From a checkpoint of a small transformer trained on Wikipedia.
Size: 9 layers, width 128, 2 heads of 64, MLP 512 SiLU, vocabulary 2048, 2.3M parameters.
Training: a variant of SOAP for these matrices, 120M tokens, 3657 steps.
Each number is 500 + 50 x the weight over its row's rms, rounded and kept within 0 to 999. Layers, rows and columns count from 0. Numbers have three digits each. The size before them is the row's rms in percent of the matrix's.

# o: layer 6 attention output (transposed), 128x128, rms 0.169, rows 68-127, columns 0-63
# v: layer 6 attention value, 128x128, rms 0.116, rows 69-127, columns 0-63
# up: layer 6 MLP up, 512x128, rms 0.145, rows 0-40, columns 0-63
# down: layer 6 MLP down (transposed), 512x128, rms 0.138, rows 0-39, columns 0-63
o68 101:516461502604557504526403461557465503492495584491548452515572484489469439538464519498545424550573483501553602442533494520471486520530476554516586512515443508431552627457499547427486504414484465
v69 100:496471530531519472550560501435528552509545509497480521475555475464472471555451503510407516593515433473484518392441587483489533506474512518562420436469430518467498513523455470525463445510428485
o69 101:562555406510503541373531412394447495470575517473432415437451457542559493579486453468464430592569495508519541509541517476569502482492443518499537447529483595500498502509471531571538428500627447
v70 108:486410475485458435475490527473461530542518473513446513505471402485468501480507475563603564428539434538604578439536524457501621475461514584540468518493558491432490477444561500449520557535508552
o70 100:553556597510516435533505545510506487540467545434488496540440529537476496507476430500519576498508542560494503488536499459539520546530478535504457519540500562538468495519436508463522383506472429
v71 097:522529505526536517475438442442524536538443505545488421567548473514501544513494468551520459592502517523584534508573563432453519486499471390464580622522500491524451521544471555542490508503402587
o71 091:560501468473508532503504435561426467477427598540496454532549503524513450467544555389565514536542556539473500525518520402513461462542553461531585477477526417523457579518413493497499618491485565
v72 111:538463358484427489517497481513456571463493587448456507490540401614485503582469517495449452595520551433536508503461599552539506493453520525486522517479507426458435545595522517470491481504456446
o72 106:460441393448500538524516569554458490411539446445432492559543443509553542434544476499465410468438584558504520522471510471497515487502559458491529531431511505463479450561450481496625586381500456
v73 107:534490583639538548516433582536519446545593476482448510517451556477424527526422507479517499383544556538472485548474428495586493386525601554569530428546497515528494462590484483434408500475415495
o73 100:480482491407462467481425454530569546556486430558567541508476534513509548451526561470492566599438488541529408442422482483494499399440461561465507509510531510506580488551501485475583561555471419
v74 112:551543496461406466537503534539526540484460461466517473541457455414535503545499511444412470583510595531455489563383511398440370480459505560464485550564535551524471452531453472546600492504564477
o74 107:449523467531592472515524508525481401505488455538510548551483501514557405384414497476536438594599527463496485410510498410466471460465517470477457502382531459470464483428512457470502475449469523
v75 099:542531554528516495414520455497427499513518493562464484488555585488444540495488523446488446426396573513479412517546632481387499551461516528538480500495486454555410457460535574521356446452412546
o75 094:608570497493510477552424525501458463576497479500520524489507413496441469472441437446459441525507602433541459607456438482602483556485495478557461456504407479520393587555461531472549542494454474
v76 113:485535553573514522508617542489466522470516444436500427465460450464502588509583514521554459398463477454497478575439458554427475497494566503481536405449483441497496484476509419461534415503475414
o76 107:377493496521484562500483445505556474476579520497537499469418517582442586608509490525484452468457475477471418489445421507592417461564565494464434481492493498437505434536591495495483513499502478
v77 103:483514523474454389541453512514492548431506455435420513564497498496560488517477481512589446468520509516397598462482489420527397432463542492579454523531474548466606438499478439580545599434514537
o77 098:540433560571536560538418511458456456504520416520502538564473501434545478500488528458539481517506468532542515395522464487577558511426552483580592541475482504391554534429412477561507447484437499
v78 105:453500519531406490536514515529422543569437554454454465498448543542457544595474461545582555522471503535404492436497517452513490553499513481512537541453453595562550474481591546584439498564507453
o78 093:597572485457480459394485585484505540496461401444418509508504529542551496515515431492517382492509472607558457568459484410539582484461565458518502513517505551562574470538514575516438430445454551
v79 108:499492555527545576570506473600405463485523555471520493403549510521425517446508571409368515469404586440469444490389565501462443571536519511514462508510522424468529509504487514518369526585476589
o79 105:511441483446511459518515558603433612528529496510497536425603475428470529478492478413412457465568507474555532615446525468530469502518523416482457491455454517498391472482442446445551604535534460
v80 104:479493461432662387544532477447554481528453479585478457494464547563519477501498393532478477543485572439487510412398436432544530534526538487472567485514537475494546493460442481462479458493529536
o80 096:537483413565494496469462490538528566525614512535586522485481508423482633624478468584540530517501469507532521510603518479456476501472505528471593525495484401551521464556475510466473481500493555
v81 105:523544423419532484508614488481451533562559524498502540451478515563471466463481459483452586541564379464522509421481477498419473427456500537485435530497442428551505449501480498566510454400415555
o81 098:467504481478544463443505560436484514524507417459490449560401439450573509465561438454443487518570420530524530495522440458455527504578517492419511453537569588491395481552498465517513578500538579
v82 111:549504468502581422428531535504599624543480493492512588488499585529479474443451475518420545558484489467555547560567545428516607550446473566473567507435537396489594429518526478532434559522409500
o82 107:518548450515439562444533411549483602419514499459596645496519506480550506573466582474537613476476459465416520529550519560538518468596459497531544379504502484554579510563428473495580555504516582
v83 112:510480488549443463485479511523419519557504440491535478453436500597602505437454543442561512522421433552491459515535597521480477479322451497450473378472518428488534477510479496496506536424462513
o83 105:366566380496534495577536518483516442490502469526453565454510508464493503558426500429499633528449560431418477508506495473528545552424496456453477495593478448517516467552454413504459588449462427
v84 118:430518570500534433489419469514550525504529389521531383525465533507525490506497478440569409512544478473547473517536540501540497584507533519449537482581473468555487423463483483375489472497507474
o84 109:426595412466479466486534502404470524545508538593564515492538539577556475588456490593534415502383524463563540503415599483399475506460437479645446453501407567512569535496459478464499502478469555
v85 117:567452465491548492430534516444531467468511456548522587424503515520534601594573405467459595437525518467373515478439508427480392472465362469518490542518419599600511495598569471558527580510524467
o85 111:550470498635546501510472472589500431493491471505575484500452517507490536567521442396436477503527449555538490461559551463432480472556488567561538541599519488499589474537554544529593503485494487
v86 104:494524537549558533506418543492487428532480449510523528487424389517530476473574539479516557466507438477517547470518423554522556530569496451445407535564530500556481534432485528460505540523507400
o86 103:389529516528521601485513646468475466450546577470528426497470474528474529484528544541490535466496433533501482553503516467448522484531476488510504434533489504563511567443459537502470405448502599
v87 100:584518523431410509453447510601533501490580499469523625494529434475449475588532450484524464382491508579522596530466531595555465455523486559539524549470451478497539527447472500497454452449451537
o87 093:478528449502497479501562493632481511534550464455494523563519470502516448475530500551421489542437373490462516415512507543490550483437418488578473431560447520400505596409581429593493435538509439
v88 096:534467531665553445461451392429588550540466476460422533486471541519486478546492523512443552552530528547460510413563499573431531503501572499507441573486517506446384457540482521493421569433567540
o88 087:594517507570458580468464526372472507496540463523538513509509568488463544459541519386580482470451584542532536406494477563571437518468592392526443516518499522543502605547378541526467489411638428
v89 109:502572565487505492554459452542418565497544468492534601459532413549461484457565457475495497471520492467552493413551479503571539544530499503570515601544479452477508425537444512453438486491563510
o89 101:524493639546533599486409529500560562549483479400527495533560480539476478443526562438390485455444566560523490515506556520479488629490507496515489487478437521574428516459479468515570548510505526
v90 112:611488522513450476433520409507586433528441476535581564504542492547528491453566512531463541659556536507506521500461534445477473476420525461562554444535585494434497599523493595508523519498488388
o90 106:405514407497416492438519476536474511470511522525460490421491410542511465417501510452538441484469481480478510421541473496496405472530488495510553479516494459478439526457546582544523384454520553
v91 097:513489443606520450599602543506523488488467383474463507529507506418647510475543517530486504540495594527509573552435470452412490481523517575550546472536609530497529443512532441472523513551550418
o91 095:420506561508570572507574454504460501498479480522517516475453592545488545522511494435500510504580408432488508435608461599543449432430515471448555541464524447515491495494534531496469424494423406
v92 099:523542471499379613547532494498521433484605535569373493400494527534526504474458519532510501463490537456502542444591441471455531552476429509488541496413483418553468447556418553541532496488542415
o92 097:419484568563493498421478474552502470512620475449492422502540496599532497450498555537465396487524623521425502496524444548385474517537565460443457498469515444507478516512480479514448515445519569
v93 114:436519474500433521559486535478532466509508499477456453419472377424439525543527533533443530510458470548554488450530525573471431595469481439484546463408566516428575416529502566443566506432506496
o93 109:445576549466493564501542472522527477416646517478478517532471409536483572511399531589508551472499594487512509507487507516589486517501487453542430541501503575566477573484527453590438453484526531
v94 112:507587566480493492654547478506465474587436493483494462551451508544485481538619527571476612510532396559445452518467431541484592450490511380542508486565511499500449435509514531396515416472482509
o94 108:449477543472547488460512506484586474467487558542540483449539507557441504547542503573571571500514446564545496473536387569501626518560602514446434393454515511483408500507556633486429488493494524
v95 103:459502461483520514594456529517460544528534488514483549527584396522539458494506489527584511416544474453451531543569507549497528487454436510448538503561490537428544444396495577474517495646494481
o95 098:499486601535553551526454550420550523536462483458579477407520642555496392538493601488475426511595528502416496545623437522527483533511452559552570449494531470548480466502503524476478454522463516
v96 109:427464452455423511575445504501550518478544447509489544494503422548428420557449512491522426548576533499529536527469427588460494500652568483474486457486505577518499498597416540435454588514483513
o96 102:479545446426425473564480492514492566520481541581413491478577615446546582486465531581472433459563510520532495511537466526442519466476529445487450513482498548531489485502424508510469458496536530
v97 102:481519510660546583498483536471584585487511491409541546483449581578498507558508400572525480544528556501478526512487482512471576560533499460474554445557399470487423396469483487516367515488525490
o97 100:532544502564468517479500505597540516594534499439573600436531534551525551595498478496536564457509510543534533443576490398528457555483572482516441449525501506552528435496504511548500594460515532
v98 089:454581572499538489484463547548517527545582505441534522432515538437432476466556572513558489504436462546500569534614457518621477502484549542419498461557576432452535522474445536466532540526477471
o98 082:461448544509510549496472563508480519458500556425498513455474484471459402519512583469477510404484576483448418511464603577497467557564420491630418566394584522514494553502452456487509530561403456
v99 124:560578574498505466527469438520466438471590568553502478428493460504520488524409487612586506443436474505437482519511532523444614550431506512562502581517471519460643521501480629460519406565512501
o99 116:545564522469482416502566582457452559459509404500484490522419486579417477509438543524342490516506524462398505491575522469506561444553441477490548477558497460516506563520511476446552432493495485
v100 107:541516539530474469601458486486494471629533574471509535522435507506512414476462500574518499564563477512506465592556467500536510539435548509503496563468517428450507474548443485463539528516357545
o100 097:498513527404564472539444548516471545389470408544442539487452512458520515435509552490495504500509568440492549522468498473378520423534437493469570467532541497499536553595451532425465522533520557
v101 117:514615492512456590530467493461465491487462514432507459442506472452410441447522412601441505611426516464502444457493478593515523445570539496504419523610519440561522513588514483536413584460497582
o101 111:520515453545497393488440485480461522375553525556462528524481500449460528481503476487445508482619486444496517514523654514522537498585507538464482493504633497512447522533488510496499532527515416
v102 108:548590511577495486519486553556481479378442556441447446502467539528490448478495531530464476548493638483502538501463541450528512519533608521512444398507525566546462480509460515545495494471503469
o102 101:494437417533506548495435487441522490410558518495454520488457493549536534513416514532558467433573567531514539609434558514550518499510448404505633530433481431490554508447381521497557488458473426
v103 104:465473461500475432511579502487483555403576513481515557542478491398513559584480498519499537501628551482424555516427526521493535544478549513511474554502412509553472447483371564460467475444483556
o103 101:530490504555466651517468469506437514504426531456501538611469532584513484472542445497444384542485545619544560493521488503499474437427393527476460479478457482470343577458553480534556557484500433
v104 112:457465610415471447485425489527535464541506573536469497469513523474426484534530471525580522524516537473547544434441488530606488404514541453458458560518419468574422445495563560510532439476552471
o104 105:588554433500488392421467518467512441549503551440480379572522486490573512540557509561467467468562548534492431479408549491404498504535421446543482576444454537484585517469510520586491439502506505
v105 113:471498474625494358422566525556469535487401443566455508511510430492495456451469447451461504594480517470517470436484584549560540446456533526483481446465532544492467542477535501514558542511521528
o105 106:587515480474471393482481464529520539504491578572454479540579471563484456486517478455497457513479404558547536559528503517593505430492414567448463508476481521444448483602503488515479528435450483
v106 114:484467503565452435455462507527517496517420452481463539526391449537478400534530482478482482560427506417542545477624490521486578506474556437549581539512467491456448487455578549545500494513633594
o106 114:483573633463634431414540445496528586483503427491460522565579476492551495516473492365545517497477545540485527602478465599541513420469514504505468565494507506514482516452506550480397481488491622
v107 099:475526402469538613497534492530543564514543443556575666505424531529522552503497508523546511444556537520479533509473539498520582498529466528428454480470516509535590490581577477405522497412457450
o107 098:465563542504599555517449438514584512513499498419593478421516511555561538526512496465599500502459444576438466496464382472485505517503527588522448582469588552442464613424516463479559590510571435
v108 112:502460468506506560485486424556411427475510578493557521605535442604446508487517561566479366444561541471580469453510487487422513440469480517565518470524450476479536466512447441486572595418481543
o108 107:437498471458512534596566497437414561413467623503524450519551515438441503466449515415489531496536460479478551423486457473432490522488525531459582467524547491415494459423462416446531596468539407
v109 099:477477517450413579548491562530443570503432485500458534561468533462529533410436496422555459502509492567530452560506490489439607468476505469562495549541425537429507481446520451485510572449496505
o109 095:466542498471498565533509532420491502626512432563496520537525519480429526593485457490571538512507473513481528430401376485555607555439493442441566448502519460497530452401442536558497492510486458
v110 116:519412532543531434438489468435585481368460420514466442539428431531559543483486545541425471455518449533423492416520500541525439511607500505524451477559479490541460514550405502401498554485535488
o110 107:488469469549478592555413442424462507465482506604496462491418536455531554495506567493509474564457508442504474462522533542444434443466587517491497475494440474466440570563567477462498531419496530
v111 109:535469489483446516443567509443531472543503497481489556483476634507521554519456471571505562548487534491463370571490549503568485440547498501489561527467475422419492511494453469509488471524436479
o111 102:515490385539440452479483426542500532566601431508452489532465513464496445455567441497469473431512492433490368449421518501587421455536492538540398402480540419484514446587529512490499617448512521
v112 115:490499559536513526386402506481480414529538441457448469539558413610487483499502467512490429518502543450519443489518436419414565521504503568509449553549475440516492505606594492530501528516528439
o112 110:533592507552547468491516458411573539415459571445480475480560448507560568542420518457521529583474548480523533490452631418446430518566583567505538560581531480489600427519458480421583544539528549
v113 118:480577518417550434484621495469505462575520579486509589555617488428561571493539469556527522515532479549600439465524422438552550495517542448520400439469523497448487530525461420421465501409471558
o113 112:526367556443416501524488504501501450515586542418482440442449472467540561486472439460570540440482534547522427567460490552433517525507440622475484475401515498485516588552549564481507453553470458
v114 099:366556405537440489408580424519449503460599493454475514516432620519481471474533485462565552541611468459483464494504456489519485489450384524492456533473508425515526494560463534441628428487534488
o114 088:431487492591509459597510425451523508562434481447533611589504493605538449512520523457493455526478476543504470456474558500505418588418459580411448481500519480476509434588515429617427529462528603
v115 104:486622485508566513587535513467573433435503417545491452604469535441469428498593484503539444553505470549525488532519374410566488459465512609542472531468464507450502440536398492486470498569539496
o115 098:380429580484456478466514425433557502525470455481489480466423505509451562432500547469589500545589450484455498497463554492483488463404493468552517561550536534429513469505449559455508503534564544
v116 100:536503530493411454513520523533437576545547497424430440501589570426529509527486476470549567492548561555541468407516483543523403442576530601448422567467577440575525495512527589547500486513507511
o116 092:479426576568455485508358547457527479524490423462380507497548519549549553466585490513458481460495544498497509500496520530443503575571538492541481505371526510611608560477508493512456452448509475
v117 107:521443462538494521536501614455530527480407498470430482545550461509442516469451429532489561447488523478484420540586438453467513452572447501512553433496473493479544433439437566601448427456381536
o117 105:494534439457432552442407513496504577542539452454484523558402505497448462534438452467516512512621507471383496506474462486551555563503471529537493462473415430548443435440457612475438504499468424
v118 112:503478634515426524442564494490489516573432415551550490449417538480495537446541462508412530554469573557555435526507462501527501445507474505486546482466529586580462468551539494503528471464483498
o118 109:582508533527559426480477402493506508495551501571530597500493512632461490456529441492527516450415514449509448540440421529525518409524511526443438555460516506568466472509521536465456538482455402
v119 118:523427540442526503583542575458440531536483445475477526460573456483511418449547500512400539488490552505501428479504491470500409576519433532483533508534517511561443547459531573497425531426409458
o119 115:486509534527598596488410507590480592545580484496418480452450422485473420518529452548481570484471468451590529607608542470499498451546539449499558397453473517585494484502493471474444397524506502
v120 113:574542533524466488558421527398487437555478472555456451414487493405513524505557545503531380536487467596435447528487485462557508473485460494462503513543486617451529472543508527444434486503396509
o120 112:485526498492521422413434477384519518542511551540571479463418560564469492458492567577459482522474507521399508483533515357551651486449513488589527467514449501460561526534434559482524543478539493
v121 105:520528508435493494534469372482425427543415549435522559492523585506537575603569423483493469502457602535495477462578469519483531478539403482476519550517442581481435532468499547472514524553503609
o121 102:624503555471464452503495527531456564564489554420439505486548493443465507502495420480447476495505513451484523506381552493469562516548486446596496450546478401506473511546519558416406507466476465
v122 105:541528514499527539476477503592455433487522537478586512490421406474467492435552407470485465484517545503474493492458490424465467513494480620483515530494557531388444469514490521449516421520432447
o122 100:431474542546579544480508566445512505568509477546533462481480481547487466355524560616475484456480406508426475505412530387522457504577462543519495442504469487470420402505491527469547558466470505
v123 110:506556375496575468590435464468553520496498558493502530450523491532580498439520490418424434452494449450570452513482524476466521546452454575572567537443493464514561438487484602490503452541574485
o123 106:397534510461568486416501477543499567517473451426591475467585440537523523506422558433420521484553452427345546491427586501525546521493547569477577446462466451547561506520443478497533512448519524
v124 110:469548478502521435550436557473540397572454483536476469502471571481488514541452477499590553513440553536374459545451447514460607509558488467452532465430462526492465537590511525495557526500495608
o124 106:582507482581353469543361454520555445503501435427496494527454469490419599471496462441552462539516448481489529541519535523484534409537531529484534470454415464521514619556532581531435503475523528
v125 100:554507496414419556481461531593569490485534556498531467580487519479433505591452448509467491528481559486399548514495499475444513475568456621498500543453521566480517526470575563474560478562612466
o125 099:543521550514404485462523507451456500530416430488441547539522484568533490509462498579506413690501449488459526474507419533497508506546455481449493529518527458486520447414531425467510414528585577
v126 100:501581512574557493529539478601496498504379539499443410509498402521436422524537440565453419544563510576493550456522488481491431516565477612541513461507545540518558488509474541527553460477479539
o126 096:537432508451467557455476527524522529436511466478553502472536493575420477341496502521546515542577472562533491563484519454494509503422568563507578510431544513506342511528508446536496508555421554
v127 113:554498448469449530420428424455526427483506452559535517459504409497446528544379409555479542426482594524565500466509415539513438458470551410515515438520495512489466473518536595438534533562516500
o127 110:513507508532448453521514516502496475487568511507421425497430509468488554503489459491333536508524537412550473412518482403494441458498435447529497629498498478496521508511505545504539414537444480
up0 106:482543499600536519428490497481466430486514481430484423492545461475507530489359448490418514524535516543475520599449515469505454530562549538541552452474522503442524383428542477428522526492493439
down0 111:546496527513463551421552585561448435521466505473495463434479433550507571455542496527478436482444515425518631490486493503479492497438473563455515469536489569553515530393427343482401508507512510
up1 109:501559484497469590535524448540480544514483453398498543486415502495543544522552485459490672547525484512526415544624481433474406495517524463434490530484491418465507463493398415450516484516469477
down1 112:484540428523532586497588446509567485414484481471491545488415529568601556557489504497502483613472492435546500464450461442451437436440510539526430531413452422442474463419524518522516565458498435
up2 102:515443456541456480526514435491543505443420489565522455573405515528473499447488501555384517513480492463512422420578491655500404514475503554465525526414491485500515489476506446578533411421498453
down2 092:383520478358493418551486487505481559504487598533577505505478490515567548493504496481472551515447476482511481575424552510479479530495514460420565441516414443476555529517556558629518455553429541
up3 118:373482454551460482538473403469592511543495519508534472509495489517515620569497551515376526575555490547531463539491422445461468481531423424543531510443413520519402514510481417513505544563416577
down3 121:516515442561531521507410423542575464482586481538432404486531564546519452517533412459545516577572524437508505522488436537533467531474596603552510472491519479506431489347510419441474453561446492
up4 091:525551434548470433489506533643556510567495416467603538518544560438497565435458521543532492433512467502512451439547450449534492589449547412484407516515498464473494502485532452487556455562570488
down4 086:471492597433447532462525542468498411538539548496478556517482504568429579564481513475491484543426539586357385449534518520499480457481501529445541459500524558528497620547537589505486502435553467
up5 110:534387539504553410543497568541619491501594561467511466424528407551456484531504502468531609579491474570514414571427485530562393460556468535422512556465543547425541485521463551568540502436504473
down5 104:467543559485403565547551447480485501484511491568504529535469521443449511505525516455498546478512380470442482486560524544563569620491431426504499426556530568485436494605516590484502458555481536
up6 105:497584456572531430505508440498472568440387492534561488533448557514467473541442521502517539471507533547494517535494523439551508483640449421499517573538543531536495434478526580515437504507545433
down6 105:516496450444539439456558475488533499565516556400434395421500455482494578481528492546508394470493417468527540531425555473504472469577518530510511543514464534491408505536515496429467484486579416
up7 098:436389413469554507480548529598499570489467517463503446454521535474471534452407500587503505502509363491518551517575581559529409483526501518409585498518444448476482412530504489439465433475484508
down7 100:543499523513478524403503436492497624532531474497491649489573472471450555603422544588450525506518526474469482476451457456501556488399477517454476588519542404506464486494397480463480426486481533
up8 104:457536433509403547431539561499431572476554427468513502490414457506484503567550480532406446544466510576384487435508512490400521509494562505538543573507518532503495505454588446498522451526468468
down8 100:488424496520601436515552495459444419513537544482576481440530549513442500576510499559557495530574524417471539641509462443529520431542559465560525552476527510515508523532484638503484559515515493
up9 095:507499540480469508476461518534503536510592551480480619470517557530462505535485399463412523579611479495427539504547540410512441506470349479479483555533486482499588530522546489464529508555495524
down9 097:418507513439486491479523522394521513501464513530401637492492455475511518468540540513520487550526579484499458444557548462469399487490522502522407433434415415516529619419504500552478555544469446
up10 100:532574512529476511456478461582516494390481415432536454485435557541488535423467501527446581460587568481501425457535494540500459487498490502530502529595505492525483509507528530344521529560564562
down10 099:471526485443476454574402516477438500500514610500552597349537389532443553503454503497522487437411532530542582498462471405521520456522522466457578535457502550486446506534513415514552518442477505
up11 095:510508434450473563466373521439481524476555488462543507545415532557469494466566371529535544390520499485461494465519466374484588477429460472433522506492593551471430571533440492439455484407478526
down11 100:467473430547541464543456583549562463612445451456505451585498475483520427520385479491539509439576415459522612512575547624496473548535517506427455556500588418536474439446545481425411513498525465
up12 111:514480506593475544505467360521442545459527509534466458480492530502492547488456564580419493559543561407417521473453565528444526385490539497537440406474517504538435512452553519501468503487477450
down12 105:492558529551480530533563554486589552535537499517543514504437554488517544533503467334423496542483492495467502482411450610450446526489495544486512460484482457456497480497464603487478572541514507
up13 114:419439403469466464471543418431482483456542392479452595500503510507468540464533441514530464493506408519415449565529469379499548516626480553558601516460535410491517429440523531489498549481433433
down13 121:459495518503467643584511534511453528446517405481464477471511450585444524493539564518527504500551549485521530499483590456471535461492482608500512534552539425507463504473475555495586459422437427
up14 098:481522550356497600485506464501437521498587555532556520500633569606454516477491564445480495507510557502564535540503519471472539558560488464491543561423483556522505552549485389634510525495432503
down14 097:471513488469466467467416491577481590454592506426540469591553610373538459457521499460506510434393475499436532554534529547509492584536511569436529507415438558500469458597481435600444512465508515
up15 105:519420489544566484552439484428519560478421477451489442472602573473459583437432493504468532482426461560485495496528454551508458536525385474446420461498435415517547435527512495574550510515540451
down15 097:433500508442525541545540448504486499496484511510491464536545496451577439551539454559490566452560494469564450643711486481498438549499543474385449508591507477475561413521528495505523498552532548
up16 096:491519437529455538463505482516514469520546476547502565543503603517461503542503517604486446533565499510503543526540509559494444563529426513454521476547527448541568428492528499449475457594624530
down16 093:447415517458441489504528673545449471468492459529520466448551517476473484454496486479549463401540521484480510368608526571372565570468544515501454466534486519438484514533533581504582507509458529
up17 088:531407546477370466482429510464498472615500523427416377479524550505523477571493495466548404512475481579536476469508453471423509392472465535532459559552546500560451509478530564469495498469564534
down17 091:450521537520544524498427449447471340484470421561457504536474434491523528410487562488450555448441523450528493489491545458485550563512413517539474492500418509412422541465496559440475541458586537
up18 101:609464399499447472465458445579441513471410446441482527553478362474649487503514477468492462559539519537555483472484586478515474496496588423500581537468445512487550450462458522474576537521576481
down18 093:460476519582449555532514462410524453500517499443553473473457433474505508517392407489499458405452512472488518525473459527533547604495395587451587546590572529489465493540514509475507499509432465
up19 083:582478567460585570553507443477412542570517509451478531438465571447599414427575545496557542492569444493483497524499504426534502490522494533461531490406471525495542573534574448467532464482501484
down19 084:609522479491521548418490564527488631553516567490524487525384544481429429467404465519543468509381516462491489402455439530434400507549446487477462477556481511568513502419457469546511535496491433
up20 103:576430593470539539455532497483430450492432474533457463497533424554469533498486385513556544581501470425474462508448570505450523494483551572463528464528518403435608495543553532451541534384491442
down20 090:494543478529548516485457471460573548511628532456543550503525557529547429455497550487505425439538499522571468496446489532504489582555526402451423437505453446579521545492506483519456453562571582
up21 088:549523467379487466556475504469501437495551478503469540516451485490491515568472564534610579500628532487423480504487491506542519533531539500461551430508477457383420521477488562412456474465543477
down21 095:445561493467531500468430565495466503478477550531500498426588438384423480480485471472393466457424505467455462572548377491386547551417443418517495536535481535498557564535337528502526538556573530
up22 115:451499460529482660535515459548553566444444424404467493560526499512460507541514469484448504485547473533489473475487462447470487577516520544581479562400558553546569494524493497442421574564517500
down22 113:505474470502557466554530507498509558473415539542454580499444510473544482562481420464372451481512520532416544479535416450553477469589568502598426432539552555594586471467546464458430440537579537
up23 096:460551466457581487531655397434522535500494486509450514473543568504513559492464532508545543544508503483514478428522414441436455393454508527466546570421529517472501462431464456465540545504414583
down23 098:562547514573482438443478500502477412453507562435409521490456520506514438481453477505478508471477482471480562522409492557588509547519431437499470477522481422412439657517515485511452399404576527
up24 093:529525450545448550343498558446499494468341439460511597525471451459467547503556558440513436557481516610518516494495533462479471530485391488571493464543490544519490479472493457447596478537485519
down24 097:493480506522552527484503465418461484446473508485550524505520486572530509441423598560478541482460468522554495513537407541574439485536538440488570488439495461443537455474458551506512465424566562
up25 094:500466487513461426416510534445484491459553539504544607528530455532538499542462489478489578499431571495552461569616410467421487457522623513507534494521485474625431403567580535418445517486528549
down25 103:515457500490496516573494483552531439492403526550438480513493498489527429491566493558440518482404455452434505518500496477581456505503455479512473486575466488463540452517464476492550474498520395
up26 108:494456496440565456546581506569522422486527471493608458510464572455576486590510447508505522491547435524478548476525541543474527531489526478516461479442439548514549484433433508510388501499467481
down26 094:537516563424499589505528511567508532507603527582515521532509495453513430487574564498556540471483511447594471564532469594591498523573432586522539550558585545489468495497461502531400535500423568
up27 098:529585453435461593500536504508492519473471551532486519520596475539531528412558578390464467455446589587467448476464512463531511457517472490434523626546536469531546480455541421496539532442537504
down27 093:497470486552387518626525465457552471467562560498394459485519510567491478538488492447424480477483567535401425485465511562620444446525495538544485439486531441572511539471477513508463521585519426
up28 110:516442459655553520520474503542531545601450480552451456527662495496543472431499554541529559508489455530537558498495473530447498475504463526525547418456482600506558533506518466452451456586473548
down28 102:492449558476520492574523460478514489463536545584525497479498548484488526512535582546507508483491541448561405476513478451495583499462502424517498476463544512564491376555561508454476549332662530
up29 108:536431465530484437488457472524525538534493503395468430431505478513516502466472479504529469477539451559427461448519369467517542494520434469526386462497637488603513505457464544533563500497505463
down29 104:493464571466504562564590483554493459544534474565500433570527522407557453507558450449490531483543544409525524500501582491484458551485535462449483479554443481431432462469478482457504475550577451
up30 090:545515442625444481524519410462469438427469500479537477527530532437499425485494448427495507456451555558509481547500483437498507431439534462471600464547564469542514498490516448526484442412434464
down30 097:466414432473435440434467457528492444484476516473523419533472443607600462471479507560477504529445553503523527483507472591483478528583459490522561592555529568429471450443593470567482541566582485
up31 110:533511485523501519497434560466446539548499426499603685522430452514516526507439523491438522548523545473536480424564541530425590486516453574540515476501438366554577496462526506518465524561480567
down31 108:493580469485492460516532448489472506529461471521460565554402492447466588545336488496574555501552493479571463523475486455477448584449449467433470576438477466536489602504533543496464516546501515
up32 115:475419486517453468451623529385520497544478542444408454467518525593450603442470607436494490551432501553450511441497456451511522534469512473477531484557509467574460595459523527508516553457496506
down32 111:498529519484443501435528558485545515543508499491483527453544611576515528521366465433529420525433445545517468576448464556491573453528492465539548569437607534608409469564518576544528496500496607
up33 103:548439497489514561435478557570435492539487443466473546481445514506529599477553499496514463609494467474517498493500515517449597491491404463428567490503433474559536487538528460461558515543493459
down33 100:523560556470451492517521510483375448503488481519530464560455585396476368430463487528493511525466559523480471503423504470446505518573571496516580351477445524526564563489478570511502517614482514
up34 090:549578497601441442447554565479525537453450507436421528445467540472510541431484501422589456474536550565418484505449511531464428474571428543443531477515515491551459556458557521425446546462566486
down34 100:520529560580429501556502384499477555488487481609537501495578528457573454533514520609473539520516464497504405496534530496548529482479501551580481503486441641388461453534566586444473524481482478
up35 097:526564380480557488454506467500427558454505504509517572494482607486500508499523536535507543632571444497446562458511501501486587409500591550428499474495583539460464540481626507484482545487559479
down35 089:473532499469519562555536501472592455520517512581501489451468507426502463543491516436549436510486516504593399452532448540517500525447433498539534431460426538551519509523479433503494498581498513
up36 109:485455503477567488536503452429570501481482493482499474534601537489534496502475462448514474402503539539533403521555490530505457527545528607396477549483420511467483492398527551464560676580451523
down36 108:477563459537580550446532541563482488569429477471387533444472474483476424524531454575513583579506484422339524616509474441499539565555546467453418608461503436438464517458504495398466529487532443
up37 090:586523529529418524435532563578602521542493385481571538455413510418482543493518516541541566515573546505504507481538479615481459547458493541579534499490449425511502495481604462521541538501565537
down37 093:476339480514471440533396500462435571601516530420409506442472493476529524521540452434437530499533503526503526549473558527457472505423513527521560478492538477525438489584444498555568465485508529
up38 098:480556497535452507437620522581518434514405497453426528471513553434475501445533489578503492516570469490508500546579600450489552456391521446385516437487443527450518452587558436529509507467524429
down38 093:457594430581536502444467492473614555464461489456480489436464526497469537498597553526533455559473429547610562495461451486599584453449481428571520495456460485480402482465520505493533507521468497
up39 102:552562510443589347526576452560465390476555348588504510512528538574461447391452527547481554445449537482502493441536489518477511505453501426457493508511487530508500497518522559493434523602515545
down39 100:456489463482475538482524525455517440529583449476526501405447502537472536508607495422493450451530495455561437547535531421560544489492469547452538442534319455510547529537557502555564512485509523
up40 106:537497513450537566540495478496578454447594480478525505449450432397499477495520459430539461555521530467476479431590513496494511439527495516453405554443584501468493477456498522501544574478413448